Weights of a small GPT-style language model, trained from scratch on English Wikipedia.
Size: 12 layers, width 128, 4 heads of 32, MLP 512 GeGLU, vocabulary 15225, 5.12M parameters.
Architecture: biases, capped logits.
Training: a variant of Muon for these matrices, 147M tokens.
Each number is 128 + 32 x the weight over its row's rms, rounded and kept within 0 to 255. Layers, rows and columns count from 0. Numbers have three digits each. The size before them is the row's rms in percent of the matrix's.

# gate: layer 7 MLP gate, 512x128, rms 0.367, rows 235-301, columns 64-127
# up: layer 7 MLP up, 512x128, rms 0.393, rows 235-301, columns 64-127
# down: layer 7 MLP down (transposed), 512x128, rms 0.183, rows 235-300, columns 64-127
gate235 100:120127149117157134129177146112126147075153136076102163174083108110133157097107047157161081143155170153119147148080124105112065185176106125153159096104184088124118128110110131163167193134104099
up235 096:109144142085147139110105132113090092107138084150121129141116078168205122110103094159111158094081126135157183111125133092095128170169140078115142134183151130130112095080119105167111143131165179
down235 099:129154121119132103143145138079199144117151174076108171138080141078200100127146032117223111163137033135118133110143143084141155161160141188151118133093118120144095124134163111119131126080105137
gate236 097:124167102123094122158143139094164135099133172145088134130124080077138094101133188131145150136063145122156120147136084100095121058158145156064138142144100161131146102033124118145137130145062161
up236 106:133120149145116122141148105112092121101161128153164172133180134142148108156082049120099103124186134131087126131118134094110161160141109156149112154087113081125121152094155099123211142116100138
down236 102:164139173151137134096122162115112107103116128109134118136114175118125147129138110077149148157119144148120177126163156121104211157150158105184113177113107120102107174111134086080115135106130166
gate237 095:123105086167096127097156115106156155191090087118139123125064145137160108154091126148103079169119150142086209154152065148082120104104171147111053179110106166106100089154162105118094159184057114
up237 099:181123166074136151151127133073135112156151111125043135160087127129132127134134118194156072139127089119096127048129159123107125063194095119160135042144145111111232131121153097149119101154168130
down237 100:171155114157102151126157137186173118161079177127157133116115134081112163100108142096065153091127159146195130167117159114131151121118162139119090138131091099134084101089094162085138053148164086
gate238 107:134131116164140081157152079091089138091183120113161105124149124074187118138157162143154178141165194098125119175083137111100154138151159113119085102086122101137093114170123155123172187135134111
up238 108:101191153148156140170109095145136185023122108114133098093102168124121145177125079145104087145148144115073095104128080139112140131111154139116072159165081138097129145089161103145112074162143116
down238 100:092098194115098096110115185161159166166161191164148123164131160119138174151090176212150114140143162217154123117112165152098109113181131122077136180135124124107145133168063120078142149118146132
gate239 100:120104161109124165174153115156115142108116151104103161159110069154165104077153146172155163082142178156108140069153144183105110115111145149124169131137125060098149131097131205101128168113106194
up239 096:115137103142089121095140165114140093138115152124159093147131131117032081153143142122062184150062122200093112193166116141098133108110110170147125143095135131145078134110138114146139123132132156
down239 099:155146140161141157203137068148156134149178037131090130056107162112122115114187102134085186109157119110076130112133154142134114150081115078128076135199138125135132148143152120137076153104123116
gate240 105:162160130095176124174165135142154147087128141109137151177163178120114081089107101140113103128164160123127106143091126076138146155129131098117179131106088108113156134127129139175136156103150138
up240 098:160132179104121145168167164117121087116089166143155087203098117165137108143070100100106117167181114131193088115136141119127112157072116119109213098101131115157100101102126141184139175066102135
down240 103:122130076113142143078166129119179095126144118070180129129175206115243070111122112117101130119125118124128115096085119156084108089164130118136157171141107116101147110126087106121121088133160146
gate241 096:106164131149139125145137092176119137145090121093119126165098140147133102200157092163124148170162140161086044199138163076133118135091147173123078176128157149103079167106148131148113119144171151
up241 094:155208137124101152207130098147097117046138085100118147110115160114151173128138122109077183173131159181145152127159092068135141134083069069126140141162126158105162093149113135149142144184069094
down241 095:106111173123091156101092124123130129149057144129137075138143121108168082145187143177116152124142120064121090106117088186102101118139138129117134213146163137121119151151103116196105121132165132
gate242 103:136100081131140149150134134144099181173165158134055157121142083130138117130091194155129113156111082109092070154143161103112117081130166117133157081156074104104154164128219080107171118082096109
up242 112:103121106121123109129114133140137145154163218160125121174127123113108099089135096115070108106173136191075117157159094172118119125138111124165024084143129122133093096068095109108137171121140222
down242 114:169119156133145146116159185178136094134152139093169204117105119127151143131139136133096090140107125100119169164103113121121104122135145171150133095124092099120163091164093114113148145117090108
gate243 092:113149119121065068092131094133093132107080133141113088119162136133179134125150121139088134117110156151112078163095128103122061097107171125124163117115150117110099097152054103115121099143065083
up243 088:137185147082165090156178167126134136139119098132056134108082187145108104127152143120120102163175090175131208084098119139133121143128106110134153153162151117106146064036102077052087135080111118
down243 091:185135149142113128142067111161108107115141150107135101128113069174161154137104135107084172098139123149170126120135077112056160068126091168117094154090102109144138189134176203140162099106106117
gate244 091:124155071070070177142136087172122085092113132110130127085136084137141123076140086093145135123111129094060151102142089110161108136153103153165133143101158164141086130148135096162134080142082196
up244 092:139066154130126107133077148150130129127109128168141131119148121122138137183082200076121128105108157058060167105110113098121149173107041120155099098152102151138136062177074136097130116082071137
down244 093:150102104117121117188153123081142173189149098125114137155141137183143102132220114172147144130061095131132096161084144133088103164103138120129158131046125148137140201101138106145090138150138079
gate245 090:142168117149193127134143072097129159161118157144136123081101100169011103131165078091108125142141127144116122153145166177139166140093184153148138126158119144110096150158143106111072124128138080
up245 087:169156151147126126152161133066106170120156129153102120056145153153180161136143189158210093119088144051112159114099125112157095139083081102123165106160138064135123119135157095129169149140137139
down245 086:116136124104093118111110176092112147146135141137202185158143155139095203089165101071090121101099180109116117144122114133088145109187138204139150137136110146117137115142098161105169092097079151
gate246 096:075135084056123086109184158146114092094094098155096185183129185138086128070145140103095095141175142193101111150123123129145162114131150123121127112123088153116073168113137132156157100134144120
up246 102:100096117067127124116090086129123112134109113104109073127159159166086104187120040189096174153134143133157146156191120100144076103119117194112066108079128174120128130103065146104130109139149128
down246 104:122129146148110165119130126114144149162125061104112129091050135130181146155122180108080110151177074068089094177132089134103116000130107168116183114112158107116165188134135126109128130117188098
gate247 096:130158119129150115124141136133122215139145105152157178159116163128142112161098097122070101118125051148127128154112094059188097092091183119101108134025134089089128094158098112141131090149179115
up247 092:162150111104152144138131142075166138083124132185126142092116154051132123114172130091111172105097123170104094096177144117128100122113187152099114218154159113133065115112099068184128080163115192
down247 101:154112158106133139126089128137118123121131125124075070133130074177114115111151166123151126191173115062121130155167126163075135152127131125157163045180146101164136140114170191136106194145147140
gate248 106:158088133165159097145122124134191169140100197171154150124123128111149175093139165154121100143165233102143107056082124127097128083155164136136074139135122132160164117146096083123154117123126099
up248 106:120111109114145073080132149143090185182169164085104107155174148097172120151180122171138152153118072118147155122151156105163117121168213101123163166057073135133142116108144086143121146157112117
down248 106:125129165152099124131121153126106204194137124030125122152180110149225048113157190116183127175142122149132166135133146047131149130117115136144123133144096060138132128099138116143148162091117142
gate249 098:122215137134102118151157171135094158114127151138148148103133170197102136107130169116097081172145087122181086121128145128128124116153133167161159135159128172130048107089176121192112177173121113
up249 101:070177159110156100155148126183180153121147144114129084145154139144151141154136119128115112175175072156165105105169146118131115120104040146082167126146174150120092101123153149118092142105128203
down249 093:113110159135110135110167099117157121137049071125173140147169134080131118115139167159129125143101111042126130163093129111062119142170111153049124160093121122126092155115194117142077144160169068
gate250 090:117101118181120110205145101115153075115084131094110114124115181120151114150132121155159187157154127067193113134127101128092133113152105117146085111079106096156129121125123147116166204091137156
up250 094:120152178176068171121164073183158121109104143088091188129148143061138110116121104090103151162110178097144128117117099119113212120078090132125130080174101111097152114053114089127156135179105145
down250 095:150158121153169066153108154085143101173122122139093132142101152137138090179120205103109125106192152085103126118094121237142154199146112044169148154102111118158103104151126148143095131182146130
gate251 105:105125167105173125148097092107132147093097111125169102110136142117198117208109194173036107161162116140106148147100154098088115153083140141128189112138135140079104129118145116115133157076194164
up251 118:140116147155133128076123174085133084207140112119090082132154193140141104167158173121130170137108202131074149136089181137124112118151125083142144142094145126127096056032109152130191110145121124
down251 107:163123127113121129137062112118113091114136150155171164068117144131180109152106121140141128091085112188124083181109157079141121087114146135128190159138165199087113071109187095136138146065184146
gate252 094:101135163091122141110110094089130104091088095193106118144059140112066121154160100133121125105214109160133061127124193158152146131071105131208201117104098143135193146160175133153151165114136148
up252 105:144124140114152127104183124158122090143102178131146099133209141151160063134126133159067094113124177113107093150112121100141081114096138078123181114111152089105125131118152128116120111086052159
down252 102:110179133138142136113131185108105148119151121088142124109115162069143082142141151066107143150190042099085111117141139126109149146129149088163111141131124181144229123168133117087073114081137082
gate253 101:090147181120156177134152096135105070145148127115162121095164172109168145145111057160062159146105171171120183128106120172126112170119124164164116164127150130094109140157116109142197114124161060
up253 095:132146082139125162114086106166115114108144116134102096060103086132109085176154112157143153083144214112139139101132191138146111159140222153123107157166120128168158132110105155191153096097047144
down253 098:134096152123083120083091169129125155119129197164166112175127135086169113106102152107138102100111080135164167154167126135130140118084075167152145081080159143053098071125171082162076123079140173
gate254 096:162191120119144113214146152129120137107095062173158110154154137173124120157155120173098095081149095112123130167202141116160150114139121157148127154137149124147076184163129115130100146151141132
up254 100:074180118146169165145171120125151159139085094067123163101097126100109103113090144107117078120168161122120167120117151150122114110107143086174156178119144127098141138167157102131125184100156074
down254 102:093122145070135124143068160097120067151163126181153152163160126113125172204079092119134157150102124099115062111121127129113117167115150119126106123138148088132158154173102152092177131153116134
gate255 102:067079089135166115166149159165078129141094123164085128156109076172168067144105150129107087075201166135113089134102129134133101176105187147119157103066165114128184096104154139090174133132117111
up255 100:112071163153128120139113099132161101117131154085121119103095182155187141133108075106157115135168099119114188126144152136159142145121146062123123151122139100131126116060117156091083137200109157
down255 092:102142087067074086124136113178154079080117122107153202142135082094157111166133115138124101135112076121093079156171112161067103159120171170112094196089086107089212173110144108103102135092151132
gate256 093:075074174121121150174105093157154055024112084150116101107188133181075175180096102131137081079159098157116138176112132141161115103122126118166086170152127140142135149121114152127116119125086073
up256 089:144172107077165109155155126120131133082123145104042106131103173129099154072095119136121144184078148097120097119111113144129097143122179119150113099122138075155144120111108106120112183158124128
down256 094:054084116186087123119111075124122130162112083133139130144090119096037131152093108114109132105112070113126125117108119111147147087143113183053164131127106140115120134125130117130136046079135118
gate257 105:142125070206159093089134128131141078135131164150142172121127106115184121151167108140040074173112122044109120120137147089128087139047089138138159096183139102106165193154120145124142125133094138
up257 102:148171115084119151112105129181101136146145097085118088129137105109074115089170202194127176072134130184118112160129119146126168151138147085163080115135103146093160133087110123159161128167108150
down257 104:123097170103140158197190135133101159143157160112096174105079160131156140180102088141118139149131113102130093081143078143172121111151168139153104092120136093156106078143056080166132087162107113
gate258 097:123112137106152137156123156126170165169101138072096115135159103137131083088109157102109111180145091156142099150156121093092100138183086131140147119140177153136145110129184125189150135140102136
up258 093:109113139126145146127163136105083160151075086161124144123124101150148142128126167151134124090132163085096151140070131076070139114131105064086091068146078068166113146101161166108079095096115176
down258 095:176148153149137124153109062102141153214113169110133108121161065130112161107126149146085147144143121171159125152161145103099079102188094145184138138184075168136148113153118192115125145131112111
gate259 096:157074147122104147125153098135160131111106144105069134154118095147096054137126147107105139096158103123170153096072110115084143137130137144136129172166132191107092144144143153117105073123172101
up259 103:128085084133129116155105127141145142097142116079176106132084151102070093172139046136115140095130147124150080122095187093142158098153114106138133167206100123116134139131155129123076175094157165
down259 104:137106173131126155068119125139138148160154161146149151162111130161156136155150159165118121151076149162112151125149128070150127104152145113145125218125165089103121136153068138075147120093098152
gate260 099:167077121133146115175195072170151095164163130116129103124096124177132125179151141161164145155174123105153097108082089125176087132166134156079154120141066187129098092157162076138111077145153119
up260 098:111122144071109093108107140078125090120080135128107059086116089091127186076097111087091104108095115095081092104151177121084143098128172152133076091161180150138157085122107140098115111058178120
down260 096:127099105153141095109140198112123180094119091134119130095096119161133072130108100062102088139132145121092204102159069100170141080167131105162122102099149120186126164104160156119137178096135078
gate261 104:128101102077153130098096119144137120183097073108120106101123146130170163094138166129132168180145083153172120084064130133111110111116182097138161197091096190132096086132141132127163078182100099
up261 112:087118164145077138069130139167144047172069149188159145176101143124069120106078109060164131148114144108150127150090063139075098108119165152167041184102147168079114148093136117131112134083147079
down261 113:213159148088129120125148150098175127140196101145121105092163114144158130173129181144078131141137131133112131129115125139156079103106128085140081129109118107116100088162116180161077143174122102
gate262 098:149174102156087130134137158116102143122114163133214146168159132071144158162141176176128154106102100179111153141117153125150069062161223123079137093181089123166171079145124128123145190157132173
up262 091:164111162083131110082134199069134144112100197171119121142111125108135169177120122157073106127153136152120098153128118074108183100086112098137136125158090116117138166042096102093081106113095148
down262 097:134084088171098194127126104178076105108097092146038121108122119130103154119150126134158102104101170084170087145109135137113176171161218112099136162115131139133137061152180138149128117130122112
gate263 108:116158115144177141164142105132085153141110068163105098155091101096150080128120138114086133135146159154132139109102162108189110148108107106121084035148104152086161135140143150135128147089141141
up263 109:132142153116175144133167162183171143143074126140180165172132168174127109138154210197118128148139109093123061062087120114094114115122129128141112129183107149152103142133123106214097131139133107
down263 107:148151169088147106106105196157114134092085083092155102063106132104133126108154152123102137149133157093147183133143143136187088060112104112144095097193121102152134123161131106187150204076171152
gate264 105:124148122129153142163157150174169125141144117185137132140127122101185123166134151071165182150111107081103128158088096150050146145145181075175107117145157141082139145116084160146094110161222152
up264 108:098087119113135162141114169156184170100112123096061087176132122108179117151155173124131129122140149044126122129113108144071126111145153139185110144182107069097114101106085105139118146198128123
down264 107:146123114082087133066174152171039111086132160109154096101137137107115085134120098142107105122091085164071123147092143128138162125108022116103124115064090130131095112161221038131120127129126120
gate265 099:126148158112186089105145154160173125101116182157090103175144152185173168096169127182079104145189110097163137079149120077117135117064151090178165144166151125196120100181131106113119210106128072
up265 103:151124114105095122165193142083121111116147126127131117072052180148152134145131070151114144152086152195111095092160120113175107136211084182124114092184102122112155147076125147129109156079145151
down265 097:133088097114142072167118167183146151114105134108105125134138091158126078105067091138083081153144134159134177162209078094136093130134139139168159197059147106108116142128097130122111131134172148
gate266 106:164165113135169078155145103134136109105106103117172120179134068144175165145156150130136162143092146079112087170136157102102115127132100169169113095132124127124078094130121098136111063167043132
up266 102:101199156131069155105093067145125096090117149084092124096087160134179110104137136157085175166142143096140074132124158080119117121182131173101114134164167135108151088163171119153121074125113090
down266 105:135059169162138115076188188175123129100107105143154168134144174058130118120112139182120151124085145152229079144108149136063113141182069113134164135120102135110117051230150115123146102139153110
gate267 100:145157127107167187114140114130136143161116154140160132160031130184148178115127162083154133147117142128132137112108167120098060028032121155164140120115121151135157172118145139128188147126157154
up267 098:100117130173144078125102111075117128120101101086107105108190085150149144095113103176114110121169139110097134144093169122185189066163146173159133129095170156105148136151149163103111170109136121
down267 098:153059085133106111132104099176140140159157153210090143157121131164129154176116098124100133101130130122101077194149078093101094107105130192144116105131104125103134105132140096058185091179112157
gate268 105:140071144145079116170129100136150146115114130097125092062111146068098079119120082181114104083097168070079137102138174066082143127128145106154107139177127191128099142106123174194148131076120141
up268 097:144121154167148173108122171140067054101102124120127157144093117136120124146118112202070125156049157131149142151177081117096094060116132063202127162103182128152134134118155160141153149101128122
down268 102:132115147196093115157090140163133169116148142099195074205131045141138082148093113127131175148139158057156184117104149098164114126110174149144125100137146126115136105089146085121169148076176139
gate269 099:085133121120124078111152143129095116104083209173126078167140135153131154181129165095113168078148096085152114083130101117170105160146130121147169156135086153094119126201114126094121124125144094
up269 098:124121085130148101116126145123108082113113119075120153075065111103069182103101079089150130130137127094123157158139125134125111152140111100157208121095061151163170149103127127144081121084148161
down269 099:118062100137120088149178132122096157206170119199109141169124085122162125106144129131093174178154117138122147167191090139128125164132097128040189132136166120178121133158129078103126082115105151
gate270 100:093119167128095130130110126197101105094124094173104120103204188152157186184153127167086084175102157085140115117132099157074108158111091126058159200205139131140116151097086087132155105131106135
up270 097:129140137143113144094081152167129073104095101110118180117116165125153141124114135152120125138080174136098149131063139225118073177115096129057145173153112126077086144132131101150147129106075158
down270 098:076090099150102115121132092100102098186097105124114160117160173096136119160113174141095100126131122112117147182121129141111083136087086084143124178092104114134059142121094118136098184131097118
gate271 099:117182136100140106172112107084081170150138160138134136149045119072174104093099143155131057152150165142124110169104115129120089126099155116039124125097108149175109131102169133121122146192150149
up271 103:105186137104130110117180109114104155157155117123131152115087101134163142105122177122163088143134103142122139158070187108153053175124163126066044118068110100174131125111140123125142143193204113
down271 101:137072079077129134114099136089097117084148150129131187109104178127160100129122137158105077138120172152161119160121136081100125085092098088161197116105061133184101149129167112105160115136154170
gate272 100:101080149219170121123108083123124164153136156115098067119113181132105061186132139172154099115134157153192164045129097158169131125136162198106088077129145174125086130104113175162124114097189115
up272 097:146142129059093153158104145136104070132181108122101130102140105099169136135158132076147176129109181153114043155082201104075171170140150104104140128109095097118168133162130096096198109129157170
down272 099:165144165130154194112093121113117122121136076149122167078102110101159170104127050088161116138152153107110159125155089135065154131137069181146151161078081134108100127153091168153107090131097113
gate273 097:088078164135112140139083084081142126153096144186099142098147225141127159129137093125094118199132183070095156136097135146142107086143116148115143151130072141070204137158124117101167123157091161
up273 098:139143128118175132159143122211139101193096104129115178140100127109133147121155146120147098181113137137133100128096142166062144139122104100196123146163149128155086191121148152163105140064138123
down273 100:127097134135106127151136164064179185130103178178137124157116138121169112152127092154166120094121072140153098113086143154131120092132164106086186126134130101129150135105153130156083095189143169
gate274 098:103130115114121185129151212137117147099115162143171170119118130133177101102126130145078116126085084136135173145131126155126084140081106174115152112134141106094127196126132104040183154136214127
up274 093:093094080113133191124088119126159139131112132143110075081125138085142177101161115121170150152153116096097137198135090066118120127089138098138115177113147062214138081190122132174128116184114155
down274 093:158096153161154112111165140177077119100160140130107164160045121124223142141106168111176160092124133159096146128132189163104106121152128159117136121187099146131097163083211135114146175142065139
gate275 101:102109127218136197102153123102145168119120145142096090162147145111122170098098139082110157120151133073111167085185134122152101128103169145143071102180107137146124119084093147122108116124110170
up275 102:118126163197107067205109112102190175122104208126182119080103119200122133119067106106193153101165143136132177120156192155111137119131164145104151140159122080139169160158168115106105114149104150
down275 099:159141180168115155151204130114184166144148142129056153114197149114125164106190154158144122113119116155136103121146156108121137169122110092134077126118076165120114066108080138138133147171093104
gate276 097:131132152083125089117151176215130085105090069121070135147114087141183101130199113198160093159082138150107083160097103115150148129163187130124142145161094120148124146084064130198124080137143162
up276 106:164151071092092186164120073044119144106111114094127144157144146120092126045144115131153154169100104149127095118137104122176101171111135145122171152109189099156118116140177171147159167142139074
down276 108:081160126147175094138110100161104107089134122150168125155137191156121162096070082070105109148150122105137178153108146127151192080135068124119092177090123130096081126128078117068107095097145139
gate277 104:094148126124074154083166109173194123143120117158102159099138102162128102191160104124140130129153174156173114105120169111074127061149138102137144115120157175150106223147111112120185089195122165
up277 106:115131134125135137154116051109141120123128140097100152140170148141134126074093053129088152140114148135104115103133125146133205148135093099155154118140117172059122159076129167155080152084102097
down277 103:117112086132162125130119141090160132123141178131146096095145132125213184130134096123101119120045130149119161050091149107141181124087204044132083132097159122104143131116196068086046096104158087
gate278 097:102116201154133164186147108070116164061121139185130138128156142131092151167101140146120127134068105114194130165120080161111092140082130115127128126153081126153138161165127121109217102141126116
up278 104:070159151114181144128150130182128184138053145134107166113102134095124173155144126218140129138074181142113093168122112127091179115068127195152085091141101109114121145144115094097091108146138124
down278 099:094094134141105163119138208128133121090115153142189125144123149124108145138103093089133101165191114119121105131147106098144111139071111118151142145104145107106109126139140104166111090154109175
gate279 098:156153113120147163172170140104152154126035130128096156086138128130088130134152130098091132159165139143079149135104061110130089061165094061159137121064143161152108135116163121115128123164174057
up279 099:145174088127115148153049172067153120131141096105139147148128147136118141154133145167077126137153139126107143133080141155129179198204153132105157164160112075157079097108119147140158180156037199
down279 091:145099144132097116126146111136065173081185131095154179154115115183108157103087161122155110116128153130178110148177085154063117105121127135121110116145162123092120156137141155157098129086095162
gate280 088:081058133090137150138060072141149139126141081159119112176150122089192135203114101161162079149193143157090157146154124172136067117162173147120088143140095121158049079122118158153145131188110089
up280 091:101161146161109181129151097199139162155100133151150117131156160140099116109101113167167118049073164120177108065082112093087143129114107146149140096140107082127131131147133126075152103092129144
down280 096:128135119146078095149128142121093138141127108098153155142115104127149165181070121086086188157162120089160132137126138138173191107109116095153165081089151115123124071122171109177120151104101100
gate281 103:118115133126098100178131075174168216126143171111161115122202058056093099158118156082163154097128164127106118113067155154144133093111086157115114110152171154103180103170142116107123106091139161
up281 098:149118113144111099099157119103146129074141118167111089161112197113127174179142125117132118054158127199112145147107105072140141169102155124131127127130112214180155119153141144136103187190147125
down281 100:143116119130081096117129133151072141144156080118119140121153129118092143138161125166129160138146091084104122132098133144117118173141186159139140065162115098118144141113114175104210156099150159
gate282 097:147130098177141113143139157081124126126127118109095146135127108120108148127119186128090082067113092085150112159091074173190096098116164099159096101150082147144180168209093095183164162129088101
up282 107:109092097135105147122104192079133116142151123134099198105157097081111114175160156122132131166109156148151115120135099108142131187202108121126126131101132140143120132188167135138166175185146147
down282 109:139089111066112079172151127117148106163113109089143076136160091149108111123184197136132090133138121139157132102117102090148097146105144079168167123073149116093109116064103130206103214116111076
gate283 099:145078165163136109125084148108132154126150103120081110221154174111167138124149126105116171102140115103122118091123099134131075066139139142143092176075169162129208049191122162154129129131163176
up283 101:185107162177120095173135175129172111092116093120140137158088110130140073125131135174149171204147090137101137121160102166131105121152112082166103157085111145191186139137114191109162081145164177
down283 101:135117159081065153067141124101100134089136123134152146058104110153077183128147151089127078090143164122130159167126172101179136129111097147074152066163144079099045137077147009127137133100084066
gate284 093:113175142146157166125173153143174058159079152159139142118089077154138085122087120128124119126149195130103163114097147122152105175036136132107120111165084065146175094110125122158099131131087114
up284 095:070160095123059102082167116108158110121180150161109114089079045112104107104123110185175210085113121181134157175106123164153131178129120144099101103120071209091136118104083117197146110125059141
down284 098:101148077127197118111118116136158138102158051144126134143087120204080125104131095131167128148104165111168141166183094091152113161134120113137124154109136150056079088159099110111063140128163120
gate285 106:141099175120143131083137128134160179101143076163118151143129123174142103162103109155071143140137153142149173092155089095106102136101077063129106120066129153082138113152149090110144163075105183
up285 100:133096083139098163138168140100110133138201093094133118127061104095172075137066115168126106099056131096102119150142135132145059136154092078123137156115170075129111168134065085106120201121103102
down285 104:143101100095154166072121114148017156117135073130161148111166145127081167088099132122117101129173122070140138114119093141152123132170154195096085136101060211150150134087164140183135053105140148
gate286 102:119137117113080110076122120078135128093155148097091126113135152164055139136113137131102150135150123153122150173167172140096108094198100151103111162117119142151168190144149129203151121147128204
up286 094:149136089142107127087123152186102175121132217149134143196074124146174086147123100171104115110159128142128136101131102066123191144162149079128129115116153125135094130174134160133070148170120130
down286 094:112169073100131101130142150129106077143177146134110100092182109115207150082181127097137130200104148168131125091188159146062155105118116098097127135139039149097199134119090136156125128152097120
gate287 103:136166130101105127134116134129098107161105132136156139190156094136079126121099161171159089120119135105160117104136180149110130140158140158167154216127095145117093103081133160083145157114066102
up287 108:163059111142112148162077148175108123171129129141125204157104096099107132158175175142114063136065148150116092154109091125123153137113144101137101133093138085137123117135101158157123107113197100
down287 100:091090122085088158085159137189137080131084102077137089109178134108025117165097126192145109135141099160111113143185146141138125092125090083120155081127129111170109140183127133113160154146162122
gate288 103:122075172139164135155123160125159144098182120114091136124100131099128119143150190126091132119124129112123152150096187158143104120083133160183116140128142149101140099099156058090108159158072134
up288 097:091110076086108168082124151094067145150064147104160135149158112150055136092077125111185138120139115117161130187124145134125159128135083098047145036104134119149163126159153136146185157126080153
down288 105:135174099200170156172137081098141152097137098117100160158118129153102107140109107161088146093184091115092132147146159121129059117101136128172106173084137106147083096107148109097054141151106096
gate289 097:132201142120091114095101129129106112148151129132129116160194149138134108131157179134127134091151163108092098197141093089157111122185144148112114123098077143132136061121144178155137172137073166
up289 101:156151138120152092175081101143159189150081079166150064118128104127147147136089127143101178130131179186086166122109042152108100127118153099079167182111137129131143160181133141109118132121140102
down289 096:099101170172182093092116154145110067109177191169199137154092132139143107129121076192157110105165131072122146142114157178195070132124061122125132160116089136187148081081096118122134182165093124
gate290 102:153177136143122114087178105140131110136142157127143110117079131145162172147077140163106182119135118137099127150173103161098148150138120129150139095136163107083161110105087133190046053130147112
up290 102:206139131154124112084136192077098104107137151131135156088130175121138123096132035128144140141126085148114125095127073124138152120194129112086154120166104152192187154108120160166132172175162098
down290 095:199106145114142085100103061157131184157140135160106085202162033114086161125143095128094122198101158132182152180096171101115123117147098165157112094119136138133154086151144126139112160116129085
gate291 107:110082189168155072100097132126135152129104148107103142132149109075135120136144123153126088125149138118157117081035085140131189087099079176136080110145102102069201106049103107141125119114123081
up291 108:135142073135161151149102154153092110144086063115071119104129142104118121088156154061112109119099110164080132089107097164155117122088104111197101183105183156084159151114185103085093089126166126
down291 104:157137131149106101129173112119077152117147131171033123142130082146127150181132153147163086110159138081117122193138087105166152158146032095214111085138143131093105140131134124100164153169108168
gate292 102:108097084135081128182108152122141159106100089159154093075140112115163135109127174163128115155165125091081144066051153168164178082153137106085118096104193165169142081130122151128118110138138113
up292 101:085144142151122102151144129155156164165164128126136125079134100171086167099134166116107119115122198177113126102106175113143087149089104123091118153159106092098166126184134184186110122134140093
down292 102:114160119133075126079132134144163121145114194084145208140154138147155129149097089126116129111171120141168078123088090197069090148125128085184088166089139135107089048098157121079204139178108126
gate293 099:134097112205158101140171152160117122110140157128106106134116089153200104134104122154110106139111071177077166078092130103151113173106076146136164102114123176052075165142108105150174073085120120
up293 102:135081087177124131103207099144113087083172136104117152165166122147131051158146165158101137186112122163097119106178123091132086123167109146133160113180089135141124181180098144109131093098131120
down293 108:092177168106130128105094132102122144105174151122157150128136171150168107142139118068157132156152173161156154099140108133156074114094183150165165142113192075092148134112176121111183103198106152
gate294 093:116120099149157140108124115135114135168095125145114096144110034127129122204143187132117126173136134147136202111152121118063159136117105119117158131146169177098145118129185107084131104179096172
up294 094:171142096101093106145146168136106115098194117181102061078127164147177097097112113120158163094148128168198110093185137088128110131073120115083175102120141100141105165105093115094089150137134119
down294 092:156192157177145171139145101106129114131098091129142141130127152086129141122142148098127061126134172119144146175084107107046148157149162123135127122166160135110135102174123151067143141127143124
gate295 093:110113135121095161175120052148148132122166114101143086160095097117096148179122157119086115154136107162137075145135155135129140141115180105169146155104139089129113099122185040115037128069078077
up295 092:156111106217170138097130126123137192164119096177172140105170085167186162164085154151086145172092191112109160159151103145144114131100092080133084078150146140135131071141122157115167084135111153
down295 093:096123099085167114162136123104137147158132167110130105197201096150151133133101209077137142110116175115116133148119147084110128139099133157157205112173140184109109148104108147124144178102077117
gate296 107:156144177138128134132131078141093089104143132109097133139130119081171125132125128124104099133157140098162159184125156116156147144104158120073099153131112122134141117160141084190109115109162124
up296 112:105124135162125139100121096125137151097122146127138112140088073174122112095189108167166163105140129138138052147211124102124175122121125135122198102121120120118099165181106183085130135113134130
down296 108:180152118086152136102183199200118139103136179211146151137088168129099129142098138137136172170130170064118138112172116146148153118070157123120110122109123177137147088119098090121090104134127139
gate297 091:163145113143128168154119088120048122150168126109143174157137149112132113153169154115080117098119116115143110116100159137090118130084086090169165071102172155164104112131147127141170204180082106
up297 094:118156171138070097134123177152121095097076112161121097103149157151112123142136082148118120169139174114111096185153112125126144103150127129114120071146188199171128122070100160125122113150177188
down297 093:112116103174178122120150120102106162192148157136150188137161146134192123133110141121155207145155126090117105085135145130142152087117188136119133145082090093100124165159123126148065175157046104
gate298 103:179143145122192171111113141155104062080194105184159132165104145142156149167100148087155045147142127170134098164188105124101131151157135137144129169079118113131092141135113184150121120155127148
up298 097:133082026098077078152137056076069131132162089128193104171170096138108115135177120146115134143111130122117156137113168106134147138095160157087147074179122162106121149124116130126100151112141127
down298 092:066205126109169158078130147123078126163106104109067152097138223094082162108175119084147118117104159155111145117126129120123172164106095167108132170085152111126126058135100135152141162132104139
gate299 095:153115097140104191184161104171118062095109114120109147158143108098048129129103152102081075100123116094138115114077135120102147154085125137157178136159148124097183140098121095136133117116104105
up299 100:172128126123171140068090155142140147123127158112149119147167091068130160130149087119152181143117106159094080156112166138152138090140217115164076105150115154126098145080149154138127151125077131
down299 095:129108169115155139124126189090144174156089099151153119092125094171125154115144142136098114160148166172094157134152135153186166165117124161087153125104184083129105159154101049114191129129154144
gate300 106:104161098063140140152105176164094130114149139137124094130130138129149154126146218108147163132128137162123132078083134165102105107117090112150094160067081118182130141096157143101110130097144144
up300 107:108110144071122153154118178051141182138157127132065099107128148174110140158137081116096066094157119059139143147123150138120172143130175086081128083165123178121153115124192053113112153097134172
down300 104:109162122154117130145120077110164202168144100147070087057127181104158106141153132101109105151113125158108178135173117074171098159152129126115120077157130103095144089101132097174120098152126185
gate301 102:074149085174135118183129122101156125125090146170096161088074112127172105127080125158113123118149120095083162097153111081100227038130131185096187112162098128079138100175112117135139126135111114
up301 102:091151136171154106110129097114127113117083102090176138095105166144164102169086133121132170149182105110145140086164168117156128093129145159090183119143098148088167127145122137166081073124143097